config.yaml
n_layer: 20
d_model: 96
n_head: 3
n_kv_head: 3
head_dim: 32
d_mlp: 384
vocab_size: 5288
activation: "relu"
norm: "layernorm"
norm_place: "pre"
norm_eps: 1e-05
positions: "learned"
qk_norm: false
attn_scale: 0.177
bias: "all"
tie_embeddings: true
parallel_block: false
init: "normal"
init_std_qkv: 0.053
init_std_o: 0.00838
init_std_up: 0.053
init_std_down: 0.00419
init_out_by_depth: true
optimizer: "soap_variant"
lr: 0.0118
beta1: 0.95
beta2: 0.99
weight_decay: 0.022
lr_head: 0.0102
grad_clip: 0.5
warmup_steps: 200
schedule: "wsd"
decay_fraction: 0.412
decay_shape: "sqrt"
final_lr_fraction: 0.1
batch_tokens: 32768
seq_len: 128
doc_mask: false
train_tokens: 107800000
steps: 3290
dataset: "wikipedia_en"
Each number is 128 + 32 x the weight over its row's rms, rounded and kept within 0 to 255. Layers, rows and columns count from 0. Numbers have three digits each. The size before them is the row's rms in percent of the matrix's.

# layer 13 attention key, 96x96, rms 0.322, rows 38-78, columns 0-95
099:160104125155165119137094143069143137119031149106080120133132107134196137056148157153131139143147114157136171095179130186104131152164141137119085156153113143149126093110128077189130162170102194132133114122109138113112079090096127114094100135155117152133058122109160177125139081067144088064
101:108102150140160107152149156117167125133154100118153131158161160077099124105148183190130107180079129100164067097112095125106160151141135114130082115163116077177135090153129164133126095130094099096104098096111076100080113122151103115135034202131177168155131110120097067168135199098141133155
090:145109080159169178166117115141103096129141129102142132110143194141163077091154055138107104136142160146131150148042084133093130148157149112116166159164157093167111152160137130118186134131093154076114116124161108132095096182108115105168163112142073079126075145042157151112089142125096075162
104:149104077103083115161146084119146168082124127122152141124108170106134117160178192126218205058130106052108144172121130130072109122095131145158090106151127093119149085101131168117152154164151131141109106121160118123091070109080119151179118093126143126166082130202109092112103134101129121163
099:154149175108126146180143149107088201139195153213106169224107145087110109156135090104146095121158100105084154103135139127130122109144192184187140128097133072061125110136169137104130138161156173143138160123152131136157121090082129140109118092173103136076181133120137126121158114127163134156
087:174128156145139069136127104196111123215162137138149132128103075136127151143118120070106155148211127108171099116177158104138171118123145190088110079138175142103147122147082142141101141121126086157085072155120171123103123126120102115130137218118115154118108074082152104134122090078152167167
085:126143137136140129133187131109181097182167092137117104135159127203145111148194122137163070133144115116162137135113082066110103156129129097087034108119104121144080155126092164137111151126132080108068094179087145156096132146121084092123161105144151096066156182161075121154105109111142073130
103:140084112102084148126120176115172169068127117175168238148061124157090163141128108100102135073166104109100112119149136115072171125183172131169108143156155174147144159158130117148142091117080109160067157128149107121116102127188137137139132139139139095132125111122076119117129159199186109148
078:158126110153161112151139167122148124132066128106099100098128122109133105159179195174132121151139085091119174185134120129102143094140064086126066138082140118123187062136120127152154151074072157107099137138105140132134159107104099204083146174167109132152136105108165093168079086054131094137
112:163113134120133137154108110103047120111107142137105084109098133168095088113090090115160114043108089138104112142117200081090088069089135086097087129141127131106121125076123076134107119144150117142148145155116069081164161146097105174147079092061125091083070128152154108153135182095144095111
089:155089085135121161092143139214104077168136136101163111124121108122126106172126157117074120111145093155172091194176091147126097144135103135116059141104166190137146061152127091134181089121077150141121155142112166184188092107143145119143148100098165145147134146081166151165127141076099162090
095:126119162077110095124053097082111116141140077172180135104129127082088152134159068193146091113113117118151099124141076111157119093069178189134130156130147148160092112132149156065140141128071156092117146141103116110173087189116129106137140167140086134117122094076080119124185146120160064118
098:119114133144088136067106136152102160102164119141125120144089150109129075156170172139150078113094127077165179090051153164135177119096054078161132188146139086144158146165146201089111057098120135107128140142114173076165149158142112124171121120154101098130115184171121142132101116091096138147
096:138080129128140156129139211131108145111122121051138135123128181143173177094109144133164124054177052121138147079139147179154116131128167131145193099136084135149065152103076101123137142103147126108144150118125183148140075170063156101123131169096150075126089072137100157123150135158110126096
098:095101044082090055135114172132179112155145108134165081139149181130097161161169076109135098139085094082119150123099113119132127163152130144120160123129100090113111144095147121103190125152120110144126154132158097094135087157176102119055083086138112086074140124146169136108084089105187076087
096:145169125182112099118123110111044128144174162130117106153108084198179130143121138157178116075140098145204162130129121091171109079127085104160105128095103182141095076127134181210096093160110137088089134150135150106100133123142126132086159070110135124140182158123158085088110138138173136118
093:129090163163116116123102097111082131180120178149134096076160056124074136083094161112086107114085139126118139086165199156118111148147158151124115175109165162124069086135088163142136145113088131134137176160120097122106108114176124184092118094131145165103155112140037106098102169111088138193
100:073141130118071137113137133169131129144123168163104133144060131138165152154091090160140100133141110131115155090154126105114175100062131103164141118223124135085099087089124103084139141147109111068086214054128077154168154131134122125128148119157164161199092161106080123134133153123169110141
095:120175144165149143075138121079139173155100158113165085169136089134156143066070195111172140125105092085133124080159108139115134116120158111123131127161200122117140119120109099089081115080127108102135165227088125205098100109156144185167140141119117105128160099087186148160104155139118129109
089:094108094121090139153108121100115120153168176142112179140145124109158125134154081111127142103147143103130126105175143040155127096164079095147155098182147116128178115160116104098107149132195190136155148151165156168115135148144137079054175140122178121162089157170180184103158106146140112213
090:118074091082083115147073120136134078128096071136086149109123090117122147146156098145111119119188110100172124162091147092153071172126070090105104147070130085114122102111090125161182133108156097132176153121107160174110133095205093136092132121107079164160081126118162116138126149154075170063
096:092150137149134138085126085149103119113168179090164107163135156148187129156145111111154085082136167107145165148135124178102114074144134205119155115151194156163159112148183111127117190056123080090170147146090150160128132100150133157074098115121084179106128152153045140086096109116145119122
098:062144161091145143166123137064177114159108175124143102123118174079115157114111161129094099095162165154086142160099140109137170060056158154142126140139102146083096055186123142110118125183149176150061116131111119078142145157099177114139137086158060122109145146124144132127088157118181111132
084:096110146107103115156110123119117125124186069174110111101144151083161127129134124148071132142135137153132117164163145134135205111134136145181146171118065118102118107075124120146060088102112141164190088154105199072096121150122068118139167183161160192164147157133145077140100109126111164193
100:118157134165113081089154077154111143171127049162161209119183129159145092153122094071070107159146115152087118154114168129080093099144090183143092105124123138162104134110144164096127122107166182132127124126127129100135110087118171096094125069117104194119115042107141157120135131079118093144
085:049079121145122128117108144089131130112104137112129151160129088118176093076127097183129087127170130184095079216134153096146094135050149160153151142162094162132116117112095131154173141065136104097160092174122114143163076107177154094172156153111106103106115166177090142160115166120128167133
097:111114133148109169218079090190164096124108146120167146138153135122125148205156123101112132115093124122046135141125096110111171093099172139154134122105142106190165131070123123093124132142188138101120089137147062149152094168154147135127074116129151160125182059160153134139144141208124124159
099:147067142156142173173160099154121142124155056147117144159136143115119093149133123108118117087106111073120108097153163080149158124166134132122160159122166077148166090071126155172066079155143116105098126114136163145149074167119110173056077170105135118174117061110162136171136168048132139129
101:097169121142101124136127145151196076184080123146139122112190157105141132159101080115150072200105072112130180149181145108112116064091165138125133138150105150157133146127131146085056189143143097111096143108136143108137081116122113126045127089128135117097110110141090138116067054096122121095
095:207117122167089116135132036162155082098124140086120166141113149116130097087137140122183149138110129125104120140113178100227131139098119104109212097099085142189147122135148164095124166157145180138104103066136112177146087150163119133158121134122106162063100148099120117161089129153116113127
107:122149134103123141163153104187158182138151181157107146110152123097173097162157142129153137139144168135104136094170190102133141150094171167165121052088061126120079138113127098108092107140159135113119177068094132164100133107169221125102192117165089100123163133148103150136144173107094121183
089:128147117126126112139157145180161129155140156109073093160136163118096098138135149149154074088160102082134147152149104150168147233172132132072099070201148122144158159143129127151072074150154126140132103081139168115170130138128070115131178090165082130147126106068199140090130120120097106097
108:111182187165097145132151102132107128130103161170128155095102075145093138183121131125121089101180154116089103124137178092105136098112142132132221152151122104074116132096166109151132195099126029121134165086088106130118157107110113192076094097152160091108133125161124155121106130067128092096
107:120141177107128116146111117071100101105123098140159122158149097142090149151101132222148101128099202108075125087152112086133133127150112096111086181093138114131142127174108178115118100163160176103074122159072186096113123137179137093169104170125220121120122136146156197149113146146140161159
106:090136120166158100163119158173142085160149148092162096082105156119119112200100132148143144111114069061079226134103127142117192148083126102097120131176078070116122164155164135092157166135177143163128152154106148158142170119142098129155127106187150160173119119142116165124110083129180092118
114:089173198107139019069243095114142125158111105142159149111137121119111134131132129132137137078117099154203099167127142125156161105122114158102176102101095134068089102097134143156104171136148149147129126130100102127161143109160113103112104098140086126093099151146051099114118098136134087148
107:135146111147123110151147111171152120065116150126060137173068142101132120093094184172153125172168076129181173100089105138170223131180153117141152163131126111128116147099152138162090083101096182140090063165133139138098075131106164126067106108163162143096107113076121136137167114112116136152
098:175078089089123138129097087106164107084143135161116107111091090119137096131185169070139137091098147119103121145122145156140149119182138108056164164141109079155183100130138135166061037081138153093084128127126106177146127119139134054105137136175086138140120139143206123110102082134154126120
088:116094137116109101115153129178102133081187110083094071152120113100140118148127185081151095163126108103139144228157132146198131094125148135127203107122153071159153121104111111082129119161117129101125064171146137122160082088151134121132114120094091123097176195104154120174118108096100129060
097:080116152123106083138100135073158129172102094166192099148085189146186180117125142120101148157151109140118128127107127126137092131093160187105098154177064138153140107115137130115152129138174087197155123129066127133126145160189136173118060137054186134140161092136153145108101155128084169154
108:127115109148145175148087201111146095124087130102164118164138147150117187077131082134133157134134154156160138054099156037109160182109116096090133168121147139155132152125146138170073089117134121141115074128121185063199110116123171140156089124104070097143139124129157081145186113103103158128
# layer 13 attention query, 96x96, rms 0.327, rows 39-78, columns 0-95
087:106064169105115134089156118140135113099105109097121133157142113148211099110146098145186146172128144108179102142128133156169123055075093120076105109154148171105094113088119112135150074116178180081128118131100119117109158085083067118171178164141086135165186156060147127146137144172126133141
096:135138141151130130103115075127080105132134122122153125103151136121108042130174080093165091109104201125162137215185116111142158135167142121170133178161172150134113131085119124200183145133109110102094156117119135164102098179115116119119115075161135066078086174176089129157130156115162082139
103:124116048096151191075132155135111184124089126137149174130115121145167150126083099099103148145154104111143138173074120119115185152157153169103118155098102124124123111155107180112174127174193205135153168119102148145084079162121182067117085132126172190119105136092150100128082096137120128090
098:148128116135178103184099082115109134105151083159120130146143142147078086159099093102080136128114179131149107167174113055124130111140118211174102160128112109151166157111136092113081165163151165102159122142128199137145121076113168106094150148138102114126169136084201136139175124185205118117
084:154115090135195123121124123120101151132129118143133081136130088109125108180153087091151201154161112145195086134108126138150151070154126111120076120125086109100138068099155135145088128127104066093057090125144117121152127142177124158111190080122149147142147082105186127076134217083104143162
089:117145151130137155066130088168066173157121111179115150133216157126161071189094121086121201148112143179142096127113092114136169157176141139153179138188188119117096150111126122154111145097117068143072152104126124146108171120153108169154135150140179102105103154117107097129113149141078104174
091:081109071125123131102131142068124147102123127118185176111114121110065174167158112107121127129145105109112105125126102167132164108145126136159058174190114151097124143168115083094186054090117147096109147129138183153177114118103096076112150094127110098139070132155089179131069124178108199131
069:135199158122161131178125187160121164118049077179150108107136114102128113162105201129133142163162098144181207151130114169139100144108074062123072123139126100139177098185129149151152178104136160126123164084130112102152136146109131126144147152144115144101131128114082060146129052127140121137
104:107107109122170112095073089136085125113134114144147074045151147134137135169103162151166149108155182150130089056114106092119083174103150112118131154094090153098210167093119136072169181107156146160148152123152131148162110162073156128087149133103172183145124136159096131181078145088139121125
073:117113155184053124119125153180085110124139171166174118150105122123133169180141098132120126081127075175122129169138191109172123144037123058111079065080122145156177109083119151129142113160126091111145147181121136112178112092133149163122113120093180130117083091091122118139066115130132139137
098:173127138159091086120158126200119095117184109091129137143166090129123124125204073109123108131187119083130159164125061175157055058102139120171091115105110152110117097124165105114147087098125145095179128165151129114110098052112116148149141135147167129099164109107086125127121205148119092105
097:096122054159149202152166130120125142160154162129128131144198141081110124116128122145147098151127121098168204119143123142112155125129184077142155091124157072101075150158162079099120107114127192063115178151094168084132158168177121072124095139114140096089147142117114110198125122121146079128
088:199100141107087167088081146108140112148070182073110177110123122117133132142190187114140129045174090139108072079133164111154106125170115174178199135112098135140154112144156143099169134136107150147099147091142188112152106121095075168138127087139111124146073103163104114134138124086144151110
092:104113129114086129175175152162131097130165117091182131147199133142140131163081119084122107182085125155126114174148142087135122125180131113160077084108165128101070121074166035114168148146178140155091133096175163175143077149118089126073130167118150113132118175139103147119172149137166088111
092:125179143167208139136107074209147186156151119159115126183157175132086136196107171123173171068149084144150126092133161098141105109156156145127076152106143140121137150120163123110126173168136098133178117173097113130091167147171146167125116145150140074110197152111114143133091135073113154120
106:090122137161153104185091190094167109161170147117093099106062071131137191176119177183116153138155086096127150080088129144159127098095132152148151133089113158133127147135116144090131126158176094133148129120153081095108088144202188113122201113137105107120139106129057134152074134175106111133
084:072126103168132104152140200144176097138130136127111151157122142126115136118134116133135102166198096131120132118041124121113166166097122169157144121119163158160123199113130099086058149124155149096141220134138064203136141082152110145147154109175161146136097155145146155157088087097171096153
098:142125087129122166162159127112164100166112151118135072118126060133179141129122112142129128098160085134190143138140137115096143149097102102173134153141146154134169180132136121136096112117130022118057109104138192176133128108095133227129133158096128120149168222136084150150138116098129131180
088:097172067124175135103102081103109153105128099135109101175128138072123092099118149116129104135091089142125100108103092116160121119212112141178171092142206129138166125164106109107123179119116102158132172066134145139126126191145192156086104092101193180166122083080146142148153089163133150143
082:117131118105072051179094142163134148106153130119178137098088172111087192095142157083113162136156132115143148103125106109108140061143126082088135160109156111127063117127134100075133177180153116145161191084130152123132067138148135116135139115078136131210125069139164147128163139148067105096
089:152126138197121161098126118134079097141196123084122157113148085173189168129083122104107115054097105119159155094084094118152132112159107153082079136162150086183151090136122090184108141108140078117186132131109114071087148103189138109133107128152145141089120151132140162085113068100169096095
091:144095163110151104177162117077167118134092165096124107169162075129126190130097146104136112130154182096058185174083095112150069147094091134125109130098112141128199128187156092091124146143128180130164142098113132153098088106170079108127136115154098139111178146153093060145116197120151103119
098:127188106090151143158160081100158135145172070074166111171125128059143138098096100124115141149128176105143138121226126179111122123146157066125121122131134101128096078096134149143180145142102145135141173178146118133126146098166142131195162112138129130132178163087148120185208150085111154166
100:155131120116096155193097069070052110193101099174120106141137139173107116160144120098114085106082124108103165133146183152131104159149100186124108104124130140191128175126128157164094137139177131178139092164118131082105128111092128144064124098072092156094091093087150190129162104124108089132
081:141105094150074071131110087133132117119116188073092111109106154077105204141109106090129122140108154118101125122066095136142161130167111187149182166143117112155217121148051127138129112125124109133098155120156132131150142173082100123181186147158141093129189091136099123142103082123067106161
084:136183039088157173155125143155133147175102091131152123115163139145130157132090174142056103106157162163094112160100171122130087149087131154141098071099098117128094064116135146046119165153134144223137133107156195153158117158170091107132127138088123124141124122168160109129139127148140182124
097:105119115095147114144099153131084139145099081145130116141121140133111065080173141096099128196070130102148086157107132150080091152193077141079081027134132173129177104071161101120118115162151070125152128121132101133126153117185106108145158107142129135132119169068175145125113096076138169093
094:146147144092114146108125118119142130126111157144109083124193114120149128138118109116070112117106108141115154131166081135161164185194176125080093114131090161117140132121126159134140185119125135168140212155110137064172175118147102161095135112066152200063163188140102105077093090117191098100
097:125113120117117094170108122125165124107159110104120123110145171122110117078095108112080138136094132123105082088110047101057141150055086138114118147135079166144104213128125137121120122095102173138193155044105156099163180111085053086115094126090092153120149102140168118135132119165163144116
121:133089115178116094148155130191084121163152132158158115102154153156115126135126152119121118123154142123122103121114084061098058131157153124119146073136093127118139162205129082095176167078149211114150081163127137118198169103162167145068177111103098151105065090115123148098084131122149153110
093:134118138141156194130157161150089172127054125122118140166174094140162102143105155123130114190072120090157118082078150100161147123129080080091170072163098129163112083188138163143093088136086145058122104149081122141111146073168102112119118163175130079104117141098121113151126082117137067138
129:051119172139127029144100071095105106113181103084142082150139153151083093151150140129093094146155112114092138095097096105115099167162148142151139116116130113127096151103168156111130176077135176142105143176124097110174193141113109125115160113092124215098086150090120166092164099116171121116
108:120092157121130134076088139134130096145130137121066092154150104102136112142111116079169186122136143049070085168146178170185134148106107129125072181102089121103136150106137124093034066108155107154145142117149109115084095154095128137107138130156161124154108147165182093142109202129092175124
106:131143070113176179109150127178163156124159147130072138147105163095101137135128144111128102139150089087098123160102156150180200132097206126126154118114123089170119077162197146109032142103123158085131151104098101084138107149153115149133091141165160172122116138150074166111115080112064109125
113:122108138111131094123140118137203124144140190075074179126139193126148095149160111137174084123120102122170166076152093131172093081106160168137189113134125140087109103133142126160174134117098213163137137163116098161167157103078153128130153066079109173105125072113080134118150104099162146101
105:161146140106105114079177133152148139136072122133162082075119119084165092083083098129104109199074087152134109142164154111114119099103114111087157097150149104127166110083121097114118055063066085095086110070099130103118141126109124177147053145126140135126169165162172108179155103102136120143
099:080149100103123145176088192128108147153086093149133121115132126120149130109080135117133165178091116118124101077136080110145159171138050156185107118103138106137092147116129138162122084131143087105146140074067132117166105135106163126058100143156202110140136114081207181195159141123118139179
102:151121099128190158195186120210166157143121129116165129162141145160138095077149162165139142190085151172163104127095120136174134152146092098117120055126145156157141089128102132200142087115101168118139126065130176096169146160140116116160096119141171088138120142106173136120175090085163159150
083:154142141098136114095133116083148062109062118144137121115085104138084091174080136077126130095151149146113076146072143165137140124112197143179117137130123210129085121085103077099090175153159056133128143127133112127124087164099146159212160107114179137136132106170092130117095144113154074141
121:124162155143123120089105124111121107095116116131180142115114094186139121099149136134122158163126175089108171145157224246112124171115077074088103130099172197100146091104143134131096135104151035136141149137095082138093099111150131102135131154096128150147110105128097088113144158135071126134
# layer 13 attention value, 96x96, rms 0.393, rows 32-63, columns 0-95
096:139170134177142098101081172098123083119098164115138105167128142148167112149127126176132080168084095153097156133154089165125144139115100117136090059109042124168181170161088128127152074130170155091129109144129174134112097119192136106180140118094142104153143117168085128138147108209159112067
101:165135136237126137108122121125131165078152070201100140071155174122099151079099114147099136109159133134117078125131102145134166133142162123128125180092053139075114145142086104134172127126145143139142196142077144106132179082165114127090149098114206140121117139139131149125083097109154073145
096:171119195131140134144084129114179101136121135091157098119097131136222109096113145160144128152120188099135128109050107093089106121138084122146134120144080144165087106128167158162155108154145084120113135161190115135103161143151151133144188163085186132169116175122159075083117059188108132142
087:179143157106094184114141141048118135146107119112148120073108126112180095143161083095098101143115139154123167113115103119140135142161159148172099091107119099116146121182176124166178089149058183120090123111150098140159098158205072125165113124101119184168180136148118169118066148098145179138
091:160066130069154113097170080188132116098137169158171121080128117123090178127100105133150147116095113111157137121121228106142136132089128143101146132099138160121119128120150151124098100176093135093150104158134188127109113110167082073140223133129101149175120079161105071137125121090111099061
104:162117043198127091136113104112115167138067143049170092129167150116120136114110152194090113109118126114087190179100090120093111133142113158132178143170123153185125145174111185097124113120133128165119173115155118106128173190137113157161123145078166102133151144142121071188121111162135118156
096:134103148105112133171109168191106160075110168102095160105159085117140137137136210165105136159152139099122170117197214157038132102097167146141108143166154135167147171132174126131158085139154156176116147138155150132079078145131118108136086103104132099108099161120070165113102168136128132163
086:084122168149141097118163154173188166134121087122147082138092151184120164105162089094145110132127124086153162129129083175170150189083116110177142137123208122146160080106138184115154122102149076064105081119123119112062144110129117158108109134071081163168093085145139078155120151115110159140
093:169113091143121133157093130144089097139122113123089168098149145121094135159091163084094127099121128108120159188128116110093135106215142157070163162102153134095135133150083075117074154121151111153113089139140120048079125180123067098134103119166129131104130119218125152155085061109129066110
103:153131117090115143126178127115112141129108131160086054105105214060127131162170125130148118193146113129093135105150085126099104105128127175102121179097142162043107142073089162187134167127138133160156196076149114168082144165141091124124083131114150105145159151104174119084127142158083109127
089:163168091142151134195149157167135169141135127057101168108126129171123192122165117166125164146124126117079140162168107167076072153139110138145089124138145070094095119168059093128150085156090057119142145131155135121120154186165136107121174146155097210076171103101107121121127100131127100131
088:179141092105121111162142155112102130058132190123107121080190122144120123104097126176156020150117078131179130183067115135135119081065115141131172123151155099090162170155096131161104124149137127194124133104109109187140138150162146105130150158097136181089090133122130134131155165115066137123
108:155124149123087121174151159090118111044171162212165074096152075137140164152124140104109167130169137081135155104134136147127171122074144128116140181089140124130131142113129131142137075079128120196110132121130112123115121125118080074092140121103191121142116128082130126174070135095059046136
093:122174086123144132133162154155132149130146098075178140123149157126140118102115174137134181150108125120081149125095146133161180124101180122129101197132173107169122150204121096124076118109089118168143161114146063084094154121169141097110083097132131166079095075082191096199132064135147103119
083:082158157113153158134099145155092152140097126175167078133135144116083173121102102117145138130123169112130085168074138165131115166151126120170026132145178110049082160065146157119101116140101112131082106124133199112118098135116112161127132070164123144127109112117195146068180167116104156097
094:117107089093095080176190121137134134124109124158189130166150164174123059086098127133132146132113132152126100136117089147113101115136142107139145126172154145079080096168143138158140083126053116112157189118130152129145075129091171139182135095152224076182147051130141141128164091131154108119
088:153135162145135090150113161113178161136116159132115102155104151098127117203156172114146109096101158180140190123075083093129128103164141102101112031121111155082071099150116169113080118127126123167084110197148110155111066101141121131140074106070134141097108106134115073119162098142165072131
105:132135116099137109165149152148131110175142122159073174149134163109135170133112113106159104121108125149094206142112162133141083100111114141105168150086142085062177101152125109127138031121130093144141111144057106127082100144116082140148173156143134105066107206172123156123130150048104143180
101:108152099156119056065138127141096139147095108082130143168140217129133106144071089118095138086116118112109171165144114087151142138137141116182112089123103121162132097158117171146098079118118086122136100181122105068107079106152183157136125131119126111140106116133123203172132055135197166071
077:063119103083124081097175139153122097144154116145134111088101183150136149127146095126167108108135085193118132094115173117175207087053148141174150161153133148170197118128125154143151094124122168218106124122103121135169132138136109132119104108160169127128085131116142096208094155081112141097
082:107109171159184137145135107139084083141110116131169137133098130117116144150101126078155137084129106119108125142083135142166135166104097089089159168075092112169114106174144178165172119121100116140114150109168124144057089038131095137090159192154140098092148173139123177104190049103138119171
099:150120159089122143087139104149188164137136102180098075166114173098131117142171095122106130144138135129116124143122095166125088150152186145152148152046133099160128148150183130082157159160165123146025088128149166133108159145104114185093129127133201133196136122165156112097124070124084161140
098:132086139133111115137109156055141109128158120073119164149216111148190108160109139087066132112076122138133157167145087120114126108177183111166135087151135149147114133101133123108127143156161112187178108095183135129112125153093181151190100089120171097103123117062126161106145093126160088201
093:140123094126116148087112145120091120213081114126143123136116067105148079147128150094130203150134135110096086105106094152141183175094146119113130142127130118183140119069127052152142165170203109089142043109141148078184142153105073120117116120119051115117116082093149120124115122147112117143
083:112177154140106061079095153130150122080110133067087123143123141183164121137177125070111116137119174086135119110110128148122135076115070104124113093154125132140118116133115131091156214155128116122056122159165129062089147132126118170160195120132144066164148095091105117150031115134137131139
086:120118156152097148049139167173147093164110130113129129144151083149122121131162161152071152150085170105145112097146135119114114108074095111184136112112079152186163104138141185174161108093164145016103106154120178146146114158106092102158162134124098073171171120128187130137104149160098147160
100:112114162160129161112116126122124100127163102136054114130096151166133116141132098137125062172115131111169124120145157074146142085108120095153106087058107173125085119137083192136153123131125071123091073113159143140121142102177109217156094138053164169162140139137151210161159162164130095131
093:147127102147160100103098158140104184109148142091119152115132148047118089161155141113095083083110145119111074096116148107166165120121123137074111167143137079139172077079161137095163126140157095168085098059098168186096136129099180173143132102146131130146103136135164131075114078134070176065
079:130102162107168134117138128131162099124151073173195159158140113199107161083131169132128091157152113130159095101082111138186080159138105124138134146110137093067177100134093094105116193167136115075144095117179137126191132121163107130149184145109121178118140160157080098102091168188115087176
109:142133186072136155104138136137196091152131183089089093164079179193153126134196128133123074112129125113166138093110144108069121166089123156143136113133100119126138084133165116090151187129117128135084121131140137221146135143147112143201166139118110111159152102107068106113108063155106150172
102:165125130100135075123103103095158176121119121150133110200150102174161068084115138035110133079088121093133062091104164096118096131098134103147135161073122140153087133129173148175158121094100162133154174140135123165127177092122159109119180103136180153138120095171140126123143133094079176192
088:084077150113130101171142127155139108139057096148111202109103120141099122086087117155169178093159101126061071176101103190122089143125188098086137100153127109107123118109164154177136168144102071091076084138182174155142116083113150154120105115145114096113146119150170115160153109137140067130
# layer 13 attention output (transposed), 96x96, rms 0.328, rows 32-63, columns 0-95
099:127111157044119132124144138067189142154089130145149160100098150128134190135049191082139171098134177116128117123116155095069059125120094163074164115141116149095083124107145155129099177096142098152104136097125072147159133091128134200104171176140107107125133118110198132134107123128115125161
105:041126070100152123181122185136086105160119158149152118111124130162156145164176125156165141113124092176145149188064129054075115150148129140139122147195141176192136106132125154098132172113120114101130066108148140102108090189128137141134059121141077142144138136130129150095173086166102123111
093:163124107102152113160130144094104141149166139170154169145177138098076100209123120087135123127116093118134124155162145159098132083079205117143136100133103192096079106160134083072143178119091118152103120120096144111195130137187121142113144092126082111139135099167127182148107228154165121126
088:116094109149096044129103151159086095157144136149093081202117149144099130080055191163166148154116127114148134097093106094119106102091202134073155116140131116131111135112115087141125134051166070140115126155144138119140180146148141121091161138118166048129155162116123065127154085147109127150
094:094143178132098129138090143063117144139112087073103153189153141143136100116133104141106111095110191129147176140117054099146139175130130052158079119130104137128168139162121158119170175131188082152091155109087101115135145126089155130143053157077149078092135165159147194132110161149132084141
106:130123141069106144150121151143132137105151117193137193154121139101059139178098140149077155176076130162212107134142154161102154055117060122106095098126146146138075128122160093131172119147164096094114061120106101138110091055153153105133133195124093126160129086133121124128123155168125103164
099:117184081174105137129161077134098113147141063147110098183166127097108085133134118031140119129111148189107103113120128123161118063155064109072157116105133110059104081117101112116052147119121140133140093086117056167126134114112155153108125138129123080151075111116137118136167120116079147084
095:128122076097128143146161105067110134137086153111133134122137147093065107181119188123045158137049105133090088126112153090104087135150153139118127099159108104070122175147081110117167050108159160175097146140126107117094102107072127109152101062152149118116140156124069182091165121123139103128
092:075159105135116087159104118172155161106158125183117109070115128131126112076129092138154107148178126169117131083048106123113126150086111079156128142134104108198102132094182114110179098105133129108149138116092091153180123066092225124115096121076144127155150115108119135089160146193176142112
099:093152125163115129125116134135133096081156180119144164148181087155137111075151144116153107069167118085218095122117171162104151189161201120116126103164161105167164118168157112126128089091137117094139071140108099126181174137139143111160100093176130135164139104113098128188144106065109129191
099:114107136107055103072099096138134059128089188132209100136187095104159131186124126104116172109100132194163134115130189118179151096133116164099166116137108167136163146114202129108148155141130150175100165119131154156173092097154140122133116152118120109189159162143102145121136178065109132137
088:131099179136133167111145125107098179162123108141146133167126137126102172136158093118113230075121190174112143128173162136173142168210133163100127151081131140136157103103163103143168113174162065106109177108111119127164176130189087101141126120118133087165158104152160084108122136171152130184
105:131082117169139130148081087117139183137140101111085131155182185163123104108181090134113071145119135146150074108103157102118147143177113063124124136159115150150183112132099118124116152177175161078161115106105147149138137210184129110129106116151059091112147158082166124097203178143104153150
092:085085135108102143116097118139116136145129103164184118165143100092142134147149063121079103095125107104165112134095092093112121118135097191216140114172081155112053133065116153084173118099146142094120072142138136201114121127137164147126143173113129060121159167150060110118105148132155189121
097:180152128164060123143201159122117131124145124081101160130135149126173117133159137130115123060182073151107148135204162096112105099121176137119161094136103110192191087111113132115138138142150169157169154138154040098131127111115153112089152157146154080113135150175057117123091097096155090130
098:135151181151190125126125144123120117102144145108087160112160087085159163146169145138105102148144125099136116131126138108161084153113122184065095119059123155136143175133177122162162195093124139130160042088102080122107153140119092145114131125124057171051090189142083076149139150090128138113
092:119116149055156139132119107128086104132148079105174092112075116155105160085090065124108065145170079113105085133148142198116128151099115181100144131145129094172166113148107085160201139131145149145162178089117131106168157106114120185080216074126094101123115127118133145174136100114125118131
105:159156153168128110098110064135117170104143097142130071098127094165095070091116185133091152139134106198186111091153121148144131199106131147125104101128130140162118162134104124160113184150141190132139152074147134139157191087113102105154059127094157150163124095089135086072100114124131133050
098:120100149106089110151142112097175109092174137130154111080074103122128157097133166175115134161132082106059085128062128108122101073124130183077114138122088156087071161092077141087157178130117165102098108114125126116095145071027135131163105129126161125108086128141122104138081168156146087152
085:130143129162133140139132088120121163100098086113131149202091091178107108118089137146080121099117184085129130092114130123114137160178113094183088175178134150109107148128108147092092169144160130066116039134118154113075126142123111128142129154119093102079112134136095139067174036199148104145
094:167148114088098100147085160131184182126084153134117136165158163162164118156165163177090153145146130134094197166077104132121089097142136167179084087171151114095109140097135113089116201137137143153137159103076157111167200135138163123179134077125152161164142111120188153145096159104161129090
103:160160114165179152205183157123082135162148115112146157125094148152119088120080132165175129152121084155162168103084176121119156115135127167116136050180143158146158133094112100129141129057110091071158151150158096142102122128152107162142119087128118149130139182124091155104156139057150149211
102:158150133185112081139188120178154112100093175158143093126099143096111148125155074128197112222128120129133096139142170181110122098085089143067136094091125130108096132188111141149086139135058152068102167148114097109107140130127139140083128123097069133138148141162083077138157113108112164081
095:124092108054120120108147100127193132072138129107109106147112163133111116106067126099185101120098139089181186165109112065151079046195145103148128137159099160132104099173164173122153137071035131142125188139124109121120118133123171117133143123123168168127144145141108175111127094137169145130
089:165060125166100161149161116149162121181128150134132121082125118128125123175110184097141134110085075111087104042180116135085115133129146124113145096119135152096099132163114106125103052101089151143166063119123126155172100123138195090082119098065082116176065117181156130146162148142115153136
102:157089070104122130131081086040129126045123145108132121114143136113145106122075130087129102150085119097139152168150165132045121126142082088060081112108159131109037142122072093097090093113140111152131094123127080137086074136134132125115126117069131121106082117133090089151089133136102131115
095:151091115142126138201156137093113137128134161068185121092186131091103166132132191123160194109109130129092114166093124180098111211124112114128116147140114081146141088135137082088135134091181140108100161152154143100089123137056137104150147110165092066118116093169138094147105146153131194182
104:126166111111089156159158121092142098130114102203135066152093107134129132080115112114183220127147144163162099140151115094101110106165161161197117152179153103119118126138103152105112141109136119186163082148103131085126162105115090103107133094058105169117112179129063177130158165124157106191
080:127172137198169154074127160078130168144072145165078087123121136110110169186061133096129113114116123128140172133149134140104184146074170102151108156143101165169115145127184176109170077128159077149113196097157171137104136167112136106148123160146118109128153113157207143106156111100162165110
109:125163116183120168113117134147128170183118129155167157094105069080138134148035137070116129183040133083094155126105123189156141109170165093144176099106171136160133165143119071156120125120188087171127129100114145080142164111120109150081105110128125156129159133172154161125141165134109163158
102:115065087165119162080136178171152147139143163058090112109158168138067182128148116198155144176164108097162177173152071120142093096118115112069125090143158174138135142163118136080138137139115112137117089120131140125112136172131070167113098116102091096185136140113096133162091170109191155124
088:149176137144181115100130137107060087115150175129128059116151135113151110160141172079104109117160113163135165169102140044143152090120049150148084123106059143115156155140144112054114068148146130107127180121082093084109186120132119108129162139089139201129138148143111118103129078127142121115